Weights of a small GPT-style language model, trained from scratch on English Wikipedia: a variant of Muon for these matrices.
Each number is 50 + 15 x the weight over its row's rms, rounded and kept within 0 to 99. Layers, rows and columns count from 0. The size before them is the row's rms in percent of the matrix's.

# down: layer 4 MLP down (transposed), 384x128, rms 0.0378, rows 280-332, columns 0-63
# up: layer 4 MLP up, 384x128, rms 0.17, rows 281-332, columns 0-63
down280 121:36 62 48 62 45 40 56 19 10 65 46 37 31 51 41 85 51 26 68 40 64 57 39 34 58 34 53 29 48 59 60 44 34 37 65 50 33 53 56 53 43 56 36 68 26 73 42 61 42 36 34 59 21 58 51 41 61 45 55 51 44 66 77 64
up281 107:43 34 52 57 26 62 46 37 64 59 55 69 35 59 39 08 33 42 37 78 47 34 56 65 54 76 59 40 63 85 59 49 51 43 50 42 60 53 60 41 28 56 69 64 34 47 45 55 38 50 51 36 43 49 32 61 42 64 51 54 66 53 45 59
down281 098:59 46 55 65 44 64 68 31 47 57 58 40 39 54 51 50 35 41 69 49 99 64 35 59 70 67 36 57 64 64 62 20 64 54 19 40 40 86 81 62 52 53 23 67 37 77 27 35 52 42 41 59 52 38 55 62 50 68 42 55 30 60 71 70
up282 112:33 67 80 47 61 16 40 39 63 46 58 73 56 70 29 62 41 32 40 36 51 70 56 46 35 65 74 63 79 58 39 73 48 55 67 71 83 65 62 74 68 59 70 56 54 52 58 50 52 38 32 59 38 06 35 99 73 57 41 44 77 61 48 53
down282 108:26 73 39 53 75 64 74 65 38 43 28 68 20 40 54 47 36 27 69 44 65 41 61 26 42 19 41 48 75 64 36 63 67 63 50 38 58 38 56 72 52 36 41 39 61 66 67 76 50 46 50 62 48 40 62 76 57 42 50 30 50 54 52 30
up283 101:36 60 44 36 54 44 65 51 60 45 45 47 60 64 40 47 55 43 73 63 66 42 47 62 41 49 41 34 71 93 64 51 85 26 30 65 74 29 35 59 60 54 47 51 46 53 59 40 50 59 35 51 61 55 48 54 39 58 34 28 56 66 34 28
down283 101:47 21 56 30 65 62 51 48 63 54 45 39 77 33 55 30 30 64 42 67 57 28 50 47 62 52 32 65 57 73 33 36 60 31 16 51 78 45 61 29 76 52 51 42 53 92 65 40 70 48 35 85 46 27 52 32 48 62 40 46 53 52 37 37
up284 119:37 44 58 41 37 58 25 52 49 54 94 59 57 53 27 52 50 48 46 51 57 49 48 80 28 46 69 25 21 52 41 67 41 68 31 63 57 43 27 60 49 76 44 61 66 54 46 48 75 54 43 39 52 40 68 68 48 40 61 46 30 37 57 21
down284 112:29 58 62 51 40 50 62 12 24 21 72 64 61 31 30 50 39 37 45 40 40 48 30 76 21 64 56 19 50 35 80 72 48 52 34 58 57 61 62 55 58 57 69 32 62 66 31 64 42 70 62 46 57 66 68 48 55 49 43 73 57 58 51 34
up285 092:38 40 21 53 61 47 45 74 72 53 44 80 42 76 81 41 55 38 75 28 42 34 48 26 57 53 41 36 50 62 40 43 46 40 54 50 65 64 72 39 57 54 38 22 79 48 19 55 50 46 45 44 52 20 55 61 34 47 48 37 72 68 47 51
down285 100:42 28 34 46 56 54 32 55 24 15 62 36 61 64 48 48 41 59 13 67 75 32 61 54 60 80 87 66 60 55 69 77 33 57 62 62 40 44 33 59 59 33 56 21 57 64 54 49 50 71 38 57 35 57 22 34 30 43 39 37 44 40 36 40
up286 095:66 32 56 36 60 40 41 61 47 16 27 45 16 55 08 67 54 47 34 71 64 62 34 60 51 73 41 42 27 47 34 42 32 72 56 74 47 55 57 48 50 50 52 64 65 56 43 66 72 36 36 25 38 49 58 59 60 58 43 40 56 47 29 55
down286 095:71 46 61 45 40 46 52 59 37 21 46 53 71 37 59 66 48 35 51 41 55 60 52 60 53 53 45 23 06 27 78 55 47 56 69 37 56 64 53 36 57 55 62 54 64 57 50 47 64 57 44 14 30 49 62 33 59 52 41 22 43 52 55 43
up287 104:41 42 61 41 56 58 07 58 46 73 46 53 32 31 67 33 46 65 40 40 46 71 68 48 46 64 56 52 43 40 51 43 49 57 49 53 80 44 67 55 49 52 76 53 49 28 29 54 62 24 64 75 55 51 30 48 55 68 47 27 64 57 64 53
down287 109:49 55 48 32 42 35 29 42 37 80 44 42 54 43 59 51 52 57 47 21 56 67 49 28 37 22 36 38 55 51 39 47 47 54 63 52 38 23 41 38 84 84 50 27 45 56 44 45 62 40 19 36 53 29 73 55 45 51 53 30 30 61 81 44
up288 095:35 61 53 45 67 56 31 48 59 11 61 52 31 13 57 34 15 76 63 65 66 33 35 72 39 49 60 39 70 37 45 34 48 37 67 29 28 62 76 37 40 80 37 33 55 78 50 69 50 40 38 60 59 29 39 43 30 38 43 66 41 23 36 38
down288 122:63 54 31 34 41 40 66 40 55 76 47 45 64 67 42 57 94 35 49 41 32 71 60 20 29 31 45 47 45 60 49 64 46 74 47 63 48 48 22 62 66 42 61 64 35 30 53 62 41 52 79 33 40 51 55 54 66 52 53 49 53 69 56 68
up289 107:65 63 51 33 58 37 46 71 50 29 69 65 44 45 31 52 41 40 18 55 56 21 31 68 50 48 48 53 65 38 52 52 33 35 56 48 34 00 40 42 62 38 75 57 36 39 59 32 47 55 54 55 75 68 24 35 55 46 51 58 17 37 53 59
down289 095:44 68 25 46 31 38 65 68 50 34 47 68 71 49 55 66 37 76 52 28 58 55 41 71 61 59 64 52 37 54 40 61 50 44 53 58 37 59 40 69 00 42 71 72 61 41 82 69 23 65 55 47 71 37 48 68 38 51 69 37 55 54 44 38
up290 096:45 34 40 24 39 43 68 40 43 72 69 62 61 58 64 72 37 75 36 58 69 71 32 50 53 74 42 20 17 70 63 61 57 62 71 58 36 56 54 35 58 40 36 56 30 51 31 46 71 37 38 53 40 56 81 70 61 52 57 46 77 41 30 74
down290 094:76 57 43 34 37 56 56 41 26 71 59 29 86 34 50 30 52 58 23 43 69 35 52 37 76 22 55 55 20 46 39 39 40 61 43 58 50 61 68 36 67 58 59 55 47 27 69 58 57 38 53 38 43 70 51 48 44 34 80 70 56 35 41 59
up291 095:44 62 61 65 61 64 58 39 68 55 42 68 37 51 45 75 44 59 56 53 63 67 77 45 63 15 23 78 49 55 53 54 56 50 59 72 62 41 39 65 51 33 65 27 56 42 32 43 32 57 43 27 41 49 37 32 47 53 71 71 55 48 65 55
down291 102:46 33 68 59 68 58 44 39 37 40 56 36 55 35 65 34 66 54 39 47 23 80 69 62 34 24 33 40 33 67 31 72 61 42 35 55 76 53 68 60 78 53 73 37 46 40 52 30 55 06 46 36 64 49 59 35 49 77 24 69 45 71 66 41
up292 102:39 33 37 26 48 49 36 53 27 59 58 40 75 45 43 37 37 33 57 51 57 75 61 69 64 46 90 68 57 53 47 79 53 62 41 56 77 47 50 63 63 49 47 30 68 78 45 38 70 30 37 42 52 26 51 50 40 79 60 69 59 61 51 54
down292 100:66 44 85 59 48 39 53 42 39 16 58 71 56 25 43 45 37 51 47 62 74 56 59 23 70 73 19 67 71 61 68 60 28 44 60 88 48 47 34 68 43 48 35 70 49 38 48 49 35 40 36 82 24 45 37 32 30 71 32 58 57 50 50 47
up293 100:34 46 36 35 69 24 42 58 72 45 48 47 43 37 50 68 54 62 46 43 47 35 59 66 39 36 24 49 51 16 72 34 21 46 51 35 64 37 38 58 39 83 33 32 62 53 69 52 36 46 40 56 42 45 48 55 65 57 53 73 49 44 47 48
down293 098:43 51 73 58 20 52 49 67 36 35 83 63 43 35 34 56 54 54 61 57 43 51 40 76 68 66 54 31 63 37 24 54 50 26 46 24 41 31 33 47 45 34 51 59 35 68 65 57 37 63 13 39 56 49 52 35 52 36 38 36 68 54 45 45
up294 098:80 60 69 30 44 51 52 39 66 47 58 43 48 32 52 57 50 37 45 35 55 37 47 48 47 71 35 61 18 52 34 40 60 42 53 64 49 30 34 33 49 42 48 54 50 24 03 66 16 49 40 42 68 13 46 32 75 45 50 65 53 53 60 45
down294 092:41 39 57 62 55 56 74 23 31 37 52 66 45 29 50 62 60 45 58 37 55 58 49 43 56 56 49 69 55 43 54 38 72 36 45 52 53 50 75 51 63 63 42 61 62 80 45 70 59 71 42 39 36 38 54 49 23 52 62 23 36 76 45 69
up295 094:61 66 66 40 31 37 39 28 67 61 55 68 46 69 76 67 85 47 54 40 34 59 50 52 48 29 42 43 65 57 44 78 73 51 66 26 50 51 31 52 35 62 37 49 70 23 20 18 55 41 34 79 67 37 50 62 58 22 72 54 76 51 26 79
down295 100:53 63 60 59 71 57 43 46 58 74 54 56 45 38 84 43 73 49 67 53 39 69 54 37 32 15 52 53 42 30 40 36 47 46 36 32 69 44 48 54 49 35 61 34 31 35 55 61 58 26 09 76 32 35 66 50 58 43 36 76 73 33 41 67
up296 095:69 12 34 56 51 53 27 70 58 49 52 70 32 64 62 31 73 64 56 66 43 83 40 49 39 48 58 87 49 35 27 66 46 26 32 45 59 53 36 61 16 61 53 54 32 53 35 18 63 59 62 60 66 38 55 48 59 72 35 46 63 40 35 42
down296 098:84 75 66 27 30 52 40 39 54 21 36 33 36 65 54 47 72 46 69 61 34 78 22 41 47 53 39 53 41 47 36 48 71 42 59 40 49 33 52 69 71 41 46 41 47 44 64 54 61 52 64 52 21 42 40 45 36 42 58 58 49 41 31 63
up297 098:29 62 58 46 66 53 42 56 43 65 36 47 58 27 54 34 49 41 69 42 69 65 04 40 46 45 63 24 49 41 65 40 41 60 44 29 55 50 68 45 57 34 66 59 53 45 66 53 45 33 42 59 56 54 36 49 47 57 34 28 40 62 72 29
down297 095:36 52 41 71 53 39 65 45 61 65 61 54 75 34 58 41 78 62 44 80 52 44 54 57 44 28 80 13 61 66 55 68 31 39 46 59 69 70 66 23 54 26 61 38 22 63 49 45 20 50 27 28 39 70 45 41 56 41 60 72 46 55 53 55
up298 097:30 48 68 39 84 47 66 78 57 22 76 63 15 35 30 24 42 47 55 29 38 66 42 59 54 58 68 69 81 51 76 36 48 60 30 51 57 19 22 47 62 56 62 45 69 50 40 52 43 73 55 57 35 37 64 42 32 36 39 64 63 50 56 71
down298 101:50 31 69 77 92 45 82 40 27 50 54 45 58 67 67 54 67 25 29 38 42 48 36 39 47 72 81 32 60 71 60 40 39 46 26 41 67 42 41 26 56 55 77 36 66 42 24 56 55 67 55 53 53 67 44 40 54 36 40 54 52 56 50 33
up299 099:49 53 57 65 44 80 45 53 68 36 55 41 34 55 91 69 40 54 18 41 49 46 33 50 62 21 50 70 53 38 59 38 54 54 44 37 46 51 37 40 61 72 59 40 37 20 64 65 34 86 12 59 49 70 45 69 33 70 66 32 46 56 62 42
down299 110:63 53 49 54 28 54 32 73 72 34 55 15 54 75 57 39 33 51 35 76 47 47 26 53 49 42 54 72 58 55 66 28 51 51 62 62 49 56 54 39 61 35 38 39 42 13 61 55 42 71 53 61 37 74 79 52 38 58 48 45 58 42 33 57
up300 084:52 75 51 24 92 63 78 48 58 22 70 65 45 24 70 57 60 53 66 47 58 46 25 43 35 27 56 99 35 50 41 31 60 32 45 67 55 55 49 53 44 34 42 62 24 55 45 50 49 46 61 54 74 43 24 45 33 37 39 49 48 62 62 61
down300 091:63 48 55 77 45 40 22 66 44 24 58 56 40 42 30 67 65 26 45 62 42 53 58 67 52 50 37 51 28 60 48 77 28 39 54 57 77 80 68 47 66 68 63 57 58 45 61 61 46 56 28 51 61 62 50 55 46 53 36 46 37 50 43 63
up301 134:51 22 72 28 59 39 78 37 65 67 40 50 63 51 79 35 59 21 29 46 66 48 53 50 46 47 68 43 39 45 17 45 25 69 37 62 51 40 68 66 64 44 61 58 00 60 94 47 74 42 30 43 43 40 49 58 75 43 73 45 69 45 39 66
down301 150:37 61 69 51 56 53 37 45 40 33 67 65 59 44 39 41 42 66 27 52 44 59 62 55 38 71 46 35 59 62 63 70 58 11 67 33 71 53 33 53 55 37 65 55 79 57 40 65 63 48 66 38 65 66 42 53 40 52 05 70 59 78 44 43
up302 097:38 59 44 57 47 66 38 35 46 53 56 48 82 56 69 51 26 41 32 45 79 54 76 34 45 34 48 59 32 52 76 30 53 41 43 40 49 52 54 48 80 51 27 59 80 21 86 50 58 45 73 41 50 32 55 29 51 48 57 66 27 86 70 50
down302 089:39 38 70 49 47 76 31 57 59 82 49 51 38 35 47 48 46 60 55 52 38 46 35 48 39 46 69 49 46 68 46 39 42 21 42 54 30 52 48 45 59 66 24 64 67 52 14 54 37 81 42 59 34 20 68 64 75 33 50 50 57 66 63 31
up303 092:47 54 31 46 69 37 70 52 32 49 44 26 45 47 40 48 30 58 33 18 69 44 61 49 55 73 63 56 39 54 59 56 71 62 36 59 71 62 72 59 49 49 25 44 43 44 46 37 71 34 40 72 71 53 64 41 44 30 47 30 64 26 55 65
down303 088:65 47 70 61 62 55 87 60 64 43 39 33 64 47 59 56 33 52 56 53 59 53 59 49 42 49 44 30 52 57 70 37 27 31 57 63 51 55 58 52 58 57 48 34 65 52 53 45 37 31 71 84 61 77 45 49 76 62 42 41 67 42 66 66
up304 086:89 30 38 38 34 54 53 48 84 36 49 47 52 41 45 29 60 42 41 30 58 61 63 31 45 48 65 31 64 29 34 51 25 60 40 42 27 35 48 25 42 55 38 42 37 63 49 38 66 48 46 56 64 54 54 65 53 69 64 66 54 46 30 54
down304 092:30 53 44 81 59 49 46 40 43 59 39 52 54 33 58 55 34 32 60 13 34 61 67 37 54 35 52 50 44 67 74 47 31 45 48 05 75 57 41 76 66 48 51 45 28 39 45 54 39 68 58 48 56 81 49 50 23 51 42 51 42 47 39 20
up305 096:36 35 51 51 34 82 61 53 51 39 32 62 62 63 50 25 41 64 42 51 42 17 32 56 48 26 65 42 65 51 56 72 65 14 71 43 59 57 80 62 53 50 34 63 44 44 48 74 40 25 68 45 73 21 59 79 40 56 88 64 56 55 56 47
down305 099:54 51 48 37 69 24 43 65 64 59 52 48 64 67 45 48 61 58 37 72 53 28 24 70 23 63 60 65 51 36 49 41 51 54 58 35 37 60 27 51 65 64 17 47 63 42 81 48 91 17 45 65 58 34 61 45 67 60 79 61 59 22 39 29
up306 096:56 43 40 29 44 47 41 66 68 62 51 67 30 36 57 34 48 56 67 70 75 53 55 63 64 50 54 74 35 27 41 63 52 30 50 62 72 35 37 41 66 48 59 40 60 48 31 53 60 36 81 36 19 49 22 62 21 46 62 55 45 34 71 55
down306 098:49 47 63 50 44 29 38 53 33 65 57 30 83 70 19 44 50 31 65 67 62 34 48 67 64 57 37 48 50 79 62 74 42 64 70 47 43 68 68 46 48 52 58 61 57 44 46 57 78 24 55 61 14 40 38 36 42 51 41 44 27 28 49 44
up307 109:48 43 64 49 50 49 45 72 46 67 29 92 52 54 64 46 55 44 52 40 56 51 80 44 79 20 58 30 39 57 51 61 41 62 39 69 90 52 56 48 75 49 63 44 46 46 43 50 60 47 41 28 50 49 17 48 32 55 67 62 47 46 61 31
down307 100:33 58 53 51 48 41 57 45 49 47 18 44 44 59 40 45 70 79 32 38 60 64 38 56 55 57 44 23 49 22 67 40 12 47 42 63 55 53 64 69 71 70 53 63 49 61 39 26 58 50 62 48 58 65 35 28 55 40 45 40 58 52 49 53
up308 081:29 44 51 45 63 31 66 69 34 40 48 46 32 50 49 56 69 32 51 37 59 37 63 24 58 44 74 42 46 44 60 37 47 52 60 48 73 48 84 56 28 57 64 44 40 75 31 38 51 71 61 54 30 48 68 47 41 47 76 83 77 72 60 61
down308 082:64 34 52 60 32 53 33 65 86 54 68 57 57 68 61 25 67 36 56 67 37 34 57 46 27 18 51 58 48 36 57 44 59 78 50 30 68 63 69 63 59 55 73 26 67 34 27 57 43 43 63 26 64 37 47 41 66 69 42 61 48 37 74 64
up309 087:24 44 46 60 31 57 56 29 55 25 43 23 38 43 57 63 81 70 59 57 52 35 24 71 56 37 28 70 58 21 57 92 56 63 61 43 39 45 54 49 65 52 56 43 52 54 51 42 47 50 62 66 42 56 47 50 57 52 39 13 62 36 44 43
down309 083:28 44 44 59 67 38 52 40 56 31 50 62 50 47 54 58 65 47 72 35 33 48 74 25 31 71 75 45 50 58 51 59 78 08 48 52 49 33 64 43 49 31 65 48 57 44 63 24 65 57 53 48 53 43 73 27 60 78 53 68 49 72 46 26
up310 097:50 65 33 33 49 43 56 70 60 47 54 62 36 60 38 29 46 52 58 50 34 23 58 62 37 58 55 80 47 70 19 48 48 59 26 59 57 83 68 12 56 68 18 53 44 52 61 25 17 52 65 43 60 62 60 37 54 63 29 38 28 61 27 54
down310 101:59 67 53 79 28 68 47 55 46 20 33 53 36 55 56 40 56 47 52 41 47 59 48 50 25 43 63 16 67 33 65 65 36 56 49 53 57 56 70 82 54 73 54 66 83 84 59 38 42 48 26 29 42 33 50 65 60 53 16 64 56 32 85 56
up311 095:56 50 33 55 54 35 34 47 33 31 56 76 58 56 21 29 54 71 81 66 51 49 23 53 65 60 63 43 43 32 45 77 62 33 50 34 46 32 42 37 35 50 33 62 50 64 47 25 67 44 30 43 51 45 27 37 77 34 73 28 45 60 58 27
down311 092:42 41 46 40 55 50 24 53 72 75 53 25 06 61 60 70 51 58 52 31 47 40 62 86 72 81 47 46 71 41 62 38 51 59 60 23 38 66 61 48 44 44 52 64 38 20 19 35 81 65 53 68 33 40 26 62 48 50 70 48 62 33 54 35
up312 104:54 31 38 38 62 60 42 42 52 26 75 58 40 35 41 63 66 42 58 49 58 82 39 65 33 61 36 45 45 50 38 73 41 47 57 53 27 50 47 29 64 56 18 38 33 55 37 50 58 55 30 62 44 46 52 44 76 42 39 45 28 33 39 34
down312 105:41 79 45 66 64 52 52 42 69 69 53 53 16 49 46 49 45 69 36 43 40 63 62 75 74 40 19 59 65 69 54 57 41 20 67 24 50 66 49 60 34 21 65 59 64 28 65 24 38 49 43 28 76 62 38 56 35 67 55 36 52 58 72 38
up313 081:53 34 71 32 55 50 41 24 51 50 47 43 67 58 39 50 43 43 50 67 54 45 36 37 87 72 24 82 47 24 37 49 30 56 37 51 63 25 49 40 33 63 28 53 55 19 33 60 40 60 85 31 76 24 67 54 80 64 69 41 69 41 31 51
down313 087:70 13 44 58 66 54 36 30 53 50 28 23 63 55 55 26 67 58 48 86 43 42 53 73 46 34 68 76 37 55 70 21 40 43 38 80 37 48 49 56 39 79 43 31 48 30 25 35 58 72 34 61 81 68 48 51 45 47 49 58 49 42 46 12
up314 108:52 74 26 18 45 51 62 35 77 56 46 42 54 68 62 43 84 45 66 32 52 49 43 48 69 59 39 68 39 49 52 45 31 22 61 41 57 38 37 44 65 45 56 75 41 54 50 61 57 57 37 38 20 66 33 37 45 37 52 21 44 49 41 64
down314 109:38 70 44 46 43 48 40 37 41 64 25 54 41 61 53 54 78 27 50 47 55 21 39 56 63 48 24 38 52 39 62 60 57 72 74 72 52 84 49 37 36 43 50 78 39 56 47 53 56 55 37 30 68 49 26 68 74 26 59 39 64 57 39 38
up315 094:44 46 62 43 47 56 26 49 57 10 38 45 67 32 50 29 62 38 25 63 32 50 64 73 17 58 50 39 47 63 49 69 65 18 33 66 38 61 44 34 62 41 31 67 66 41 41 46 53 62 41 21 46 43 36 66 55 55 58 59 49 70 76 36
down315 079:51 63 43 13 40 50 50 51 55 62 60 51 57 82 53 73 61 51 37 55 67 56 36 62 61 12 22 60 59 71 49 10 64 52 68 51 09 50 37 61 57 71 17 47 37 53 53 55 37 53 66 76 38 38 42 55 43 44 64 33 46 34 51 53
up316 095:52 54 47 48 64 73 57 54 55 52 37 49 23 48 55 53 30 51 27 39 54 58 44 47 46 54 32 48 44 62 45 87 52 49 36 79 53 57 58 64 42 80 54 42 58 73 41 58 83 62 56 61 62 70 44 65 33 52 43 49 26 34 44 56
down316 095:13 52 45 36 44 61 46 60 36 42 58 69 56 32 39 19 54 50 61 41 43 37 30 52 81 60 57 45 74 48 48 32 57 26 61 66 46 24 48 44 34 70 22 69 59 31 57 42 52 34 40 24 43 40 70 37 28 23 33 45 16 26 59 42
up317 105:55 57 66 43 60 72 30 47 56 58 64 45 74 66 67 36 60 58 34 23 50 49 52 48 58 52 63 76 42 34 23 53 94 29 33 54 55 56 45 30 61 56 67 53 33 61 46 54 38 86 44 63 66 40 53 32 73 27 59 55 54 59 76 54
down317 095:33 69 48 59 57 32 58 52 36 40 35 62 44 84 31 35 56 33 48 39 40 47 54 61 79 32 44 64 79 44 53 49 43 70 32 52 38 70 47 69 34 43 37 36 41 38 41 47 55 37 42 38 38 46 59 63 33 68 47 23 68 50 65 23
up318 127:63 50 47 60 65 36 48 67 73 53 47 68 56 55 23 38 27 41 51 48 45 39 56 50 43 64 50 42 64 49 53 86 68 27 45 42 34 25 64 27 39 68 52 33 61 52 63 24 55 63 62 57 67 81 51 62 40 37 47 42 54 38 43 65
down318 133:65 56 74 52 67 84 69 59 24 32 60 32 55 34 51 46 48 69 43 54 41 51 49 55 16 39 33 41 57 65 63 41 69 26 49 33 78 35 79 40 51 35 36 58 56 59 64 61 32 60 56 64 81 74 66 38 50 35 39 29 64 57 54 57
up319 105:21 22 34 51 61 39 54 41 44 35 32 53 42 29 70 43 53 41 38 58 42 50 58 47 71 55 63 37 49 59 53 54 60 84 41 30 76 68 60 28 43 50 40 54 56 38 29 55 35 34 27 39 67 41 40 48 49 84 66 47 65 39 37 21
down319 104:41 62 70 66 60 42 68 41 65 49 38 57 50 65 46 47 37 58 62 54 74 66 66 35 67 36 57 30 32 31 77 40 52 53 31 37 67 66 57 42 53 36 38 56 37 51 50 58 31 54 26 46 50 41 54 30 25 87 55 36 39 27 33 38
up320 087:59 78 38 81 59 41 75 37 26 31 19 56 60 32 62 43 43 58 73 20 29 60 69 70 66 50 69 35 49 78 56 46 51 77 56 59 41 62 62 76 45 38 64 40 53 40 46 40 73 62 61 57 47 56 67 46 27 69 53 51 54 83 58 53
down320 076:65 41 39 45 45 44 29 71 46 87 35 65 50 99 43 44 47 82 70 61 64 23 60 52 39 42 58 61 47 64 56 64 27 61 59 37 32 29 42 61 22 52 30 58 79 65 48 45 52 65 59 71 34 30 32 57 39 34 46 45 62 50 35 65
up321 088:72 49 36 44 53 58 46 42 67 48 42 35 52 60 77 53 39 49 55 40 43 45 79 36 55 56 56 41 58 52 40 26 85 35 58 74 36 54 38 35 36 46 36 72 62 65 28 45 46 14 56 57 47 61 50 37 72 88 50 54 51 67 34 44
down321 083:65 38 71 71 33 25 47 49 58 38 45 20 46 52 72 38 41 47 52 68 62 47 79 45 30 64 54 48 33 48 51 63 43 56 43 31 41 71 52 63 53 48 58 51 43 61 71 48 62 25 63 58 57 58 38 79 85 53 54 35 64 43 59 46
up322 113:62 36 72 42 51 36 55 72 60 29 45 62 38 17 55 47 40 62 63 48 60 62 41 43 63 62 71 55 43 39 31 60 50 64 14 71 51 33 33 17 70 75 39 46 39 69 39 55 71 64 44 54 59 56 46 40 70 32 51 47 23 40 72 60
down322 104:55 32 31 42 91 53 62 68 49 51 46 45 57 57 56 46 08 80 43 48 35 48 27 59 52 68 53 56 47 52 43 67 45 44 20 42 51 52 37 27 49 41 72 39 45 58 71 63 49 54 72 41 65 93 31 46 83 60 41 30 40 50 50 58
up323 108:46 49 48 44 18 36 47 54 59 61 54 71 76 13 44 17 52 21 68 50 80 75 49 32 40 47 49 62 38 25 43 50 42 40 38 57 64 52 32 68 37 51 53 40 45 28 27 63 51 38 55 53 53 45 42 62 66 64 18 30 40 53 49 75
down323 106:36 40 24 60 60 60 54 44 45 27 64 43 56 61 41 50 61 58 47 36 25 55 72 61 40 61 63 50 47 63 49 46 16 39 63 69 82 55 46 35 52 63 47 78 28 63 51 58 21 65 24 60 70 62 24 49 42 74 52 55 29 50 75 48
up324 098:53 53 47 13 52 52 57 66 63 59 46 40 20 53 47 43 39 61 44 68 43 36 49 68 55 56 20 46 69 39 51 26 55 38 55 65 39 29 63 37 76 19 47 50 51 26 56 68 56 27 54 28 39 37 59 65 44 51 37 40 76 42 54 75
down324 114:71 43 64 56 65 70 65 44 40 30 27 45 47 49 46 44 90 47 39 81 60 45 54 55 46 32 48 36 44 51 48 34 23 62 37 61 71 62 66 66 65 17 22 36 74 37 70 48 44 74 51 57 32 51 66 46 44 37 48 40 47 31 52 55
up325 097:68 69 35 53 73 58 54 57 64 42 34 27 45 85 44 61 53 59 46 26 53 27 14 53 73 76 40 14 74 38 51 53 56 61 33 61 67 37 49 59 78 38 53 37 28 71 69 67 74 46 31 38 49 51 60 45 63 33 69 51 79 73 52 42
down325 109:58 44 47 27 66 66 51 65 62 66 49 54 52 54 67 83 43 56 41 47 60 64 48 59 49 53 33 27 79 28 39 51 38 39 35 56 32 39 64 49 72 52 74 55 26 75 88 51 57 77 15 56 55 48 54 53 47 39 60 33 56 47 62 22
up326 063:43 52 71 57 54 43 59 60 55 20 59 62 72 39 50 40 37 67 86 37 63 63 53 38 38 36 70 61 52 33 59 35 45 18 52 50 66 39 49 85 53 50 45 62 58 37 41 47 29 27 45 71 55 62 29 66 91 33 25 55 63 55 59 63
down326 057:31 37 38 65 58 32 60 60 51 61 67 62 43 19 63 79 25 61 45 56 49 56 52 55 47 52 77 37 60 44 72 45 60 55 78 60 59 35 55 46 61 33 67 30 52 64 54 41 58 43 41 43 48 63 26 64 56 40 29 39 75 23 47 45
up327 094:49 28 58 67 66 55 33 34 30 63 20 88 59 72 37 37 36 73 48 40 44 83 46 39 35 52 65 57 55 49 65 74 48 59 55 43 53 48 47 53 53 77 61 25 36 49 60 43 62 48 62 56 36 38 27 56 50 41 34 64 43 45 57 42
down327 092:56 43 31 82 57 46 54 25 12 24 52 43 54 45 37 31 59 63 50 41 35 70 66 52 36 41 83 46 35 44 36 50 49 55 43 41 50 51 86 68 41 56 28 43 70 41 58 46 40 69 36 42 57 57 40 40 34 15 54 59 33 33 50 48
up328 110:54 55 75 34 59 56 63 56 39 63 63 32 44 77 39 50 38 60 41 26 62 62 63 45 46 35 64 59 58 74 71 51 58 69 43 32 48 47 52 47 68 51 57 38 62 44 53 36 81 49 41 58 80 37 63 44 28 66 41 52 62 36 51 54
down328 093:31 63 48 46 26 31 27 48 50 53 79 62 42 62 40 38 50 43 65 57 37 46 52 83 39 76 64 52 43 33 51 61 55 36 49 36 54 27 66 39 43 33 54 46 58 67 70 45 50 46 73 54 74 26 59 47 51 63 10 47 37 51 65 32
up329 101:47 55 62 52 38 55 53 52 58 37 31 72 48 46 54 46 53 58 50 51 78 58 47 60 41 60 77 30 62 83 71 58 40 56 47 28 42 68 28 58 39 36 59 01 69 46 36 41 54 44 28 60 38 58 59 71 67 79 52 53 42 27 72 47
down329 106:58 47 58 54 83 45 50 18 25 17 64 35 69 60 80 44 55 56 38 29 35 38 47 54 65 55 34 39 69 41 41 28 45 47 70 45 51 50 41 71 51 32 42 59 26 65 50 62 28 43 38 75 61 50 74 36 76 43 49 43 27 58 55 50
up330 119:40 55 60 47 45 80 51 80 71 48 47 69 81 77 57 41 39 52 89 50 57 49 36 12 50 49 47 81 64 59 76 43 59 32 45 44 49 25 71 36 51 55 49 69 40 30 55 56 52 58 26 54 30 41 61 15 51 50 59 48 37 61 37 55
down330 120:49 55 52 49 40 52 72 57 33 37 41 60 64 15 47 51 41 34 50 33 40 75 67 23 40 63 53 41 68 38 49 53 38 34 44 47 57 26 35 73 39 31 50 50 52 21 34 38 37 53 81 47 50 35 29 51 29 38 79 46 63 49 44 33
up331 097:75 54 49 35 54 72 18 44 68 32 42 43 46 38 86 58 26 54 51 54 57 65 58 48 63 83 38 63 39 59 51 26 33 45 49 41 56 39 71 36 15 63 49 70 56 65 43 36 61 46 70 81 40 46 32 40 36 86 54 30 44 67 68 40
down331 096:42 64 51 42 28 34 29 47 46 52 44 54 48 79 34 61 60 61 75 60 60 38 79 28 61 55 56 42 42 67 50 71 32 52 32 41 38 63 33 58 39 22 56 45 45 38 83 79 50 35 35 70 29 48 66 28 57 48 52 52 40 31 31 64
up332 049:66 47 50 50 40 10 37 33 29 46 64 56 59 46 64 40 74 65 61 37 47 34 59 63 45 50 31 56 52 49 44 49 45 58 45 52 26 86 34 46 49 77 14 38 65 45 77 47 44 52 87 38 63 55 41 63 36 36 69 39 36 58 30 57
down332 050:39 58 31 77 53 67 46 61 18 51 49 52 71 68 54 70 45 31 57 22 57 69 40 45 50 75 60 64 63 23 49 46 33 59 21 45 64 64 60 48 36 53 36 56 52 58 59 78 37 80 51 42 34 39 40 64 52 63 50 83 10 26 39 35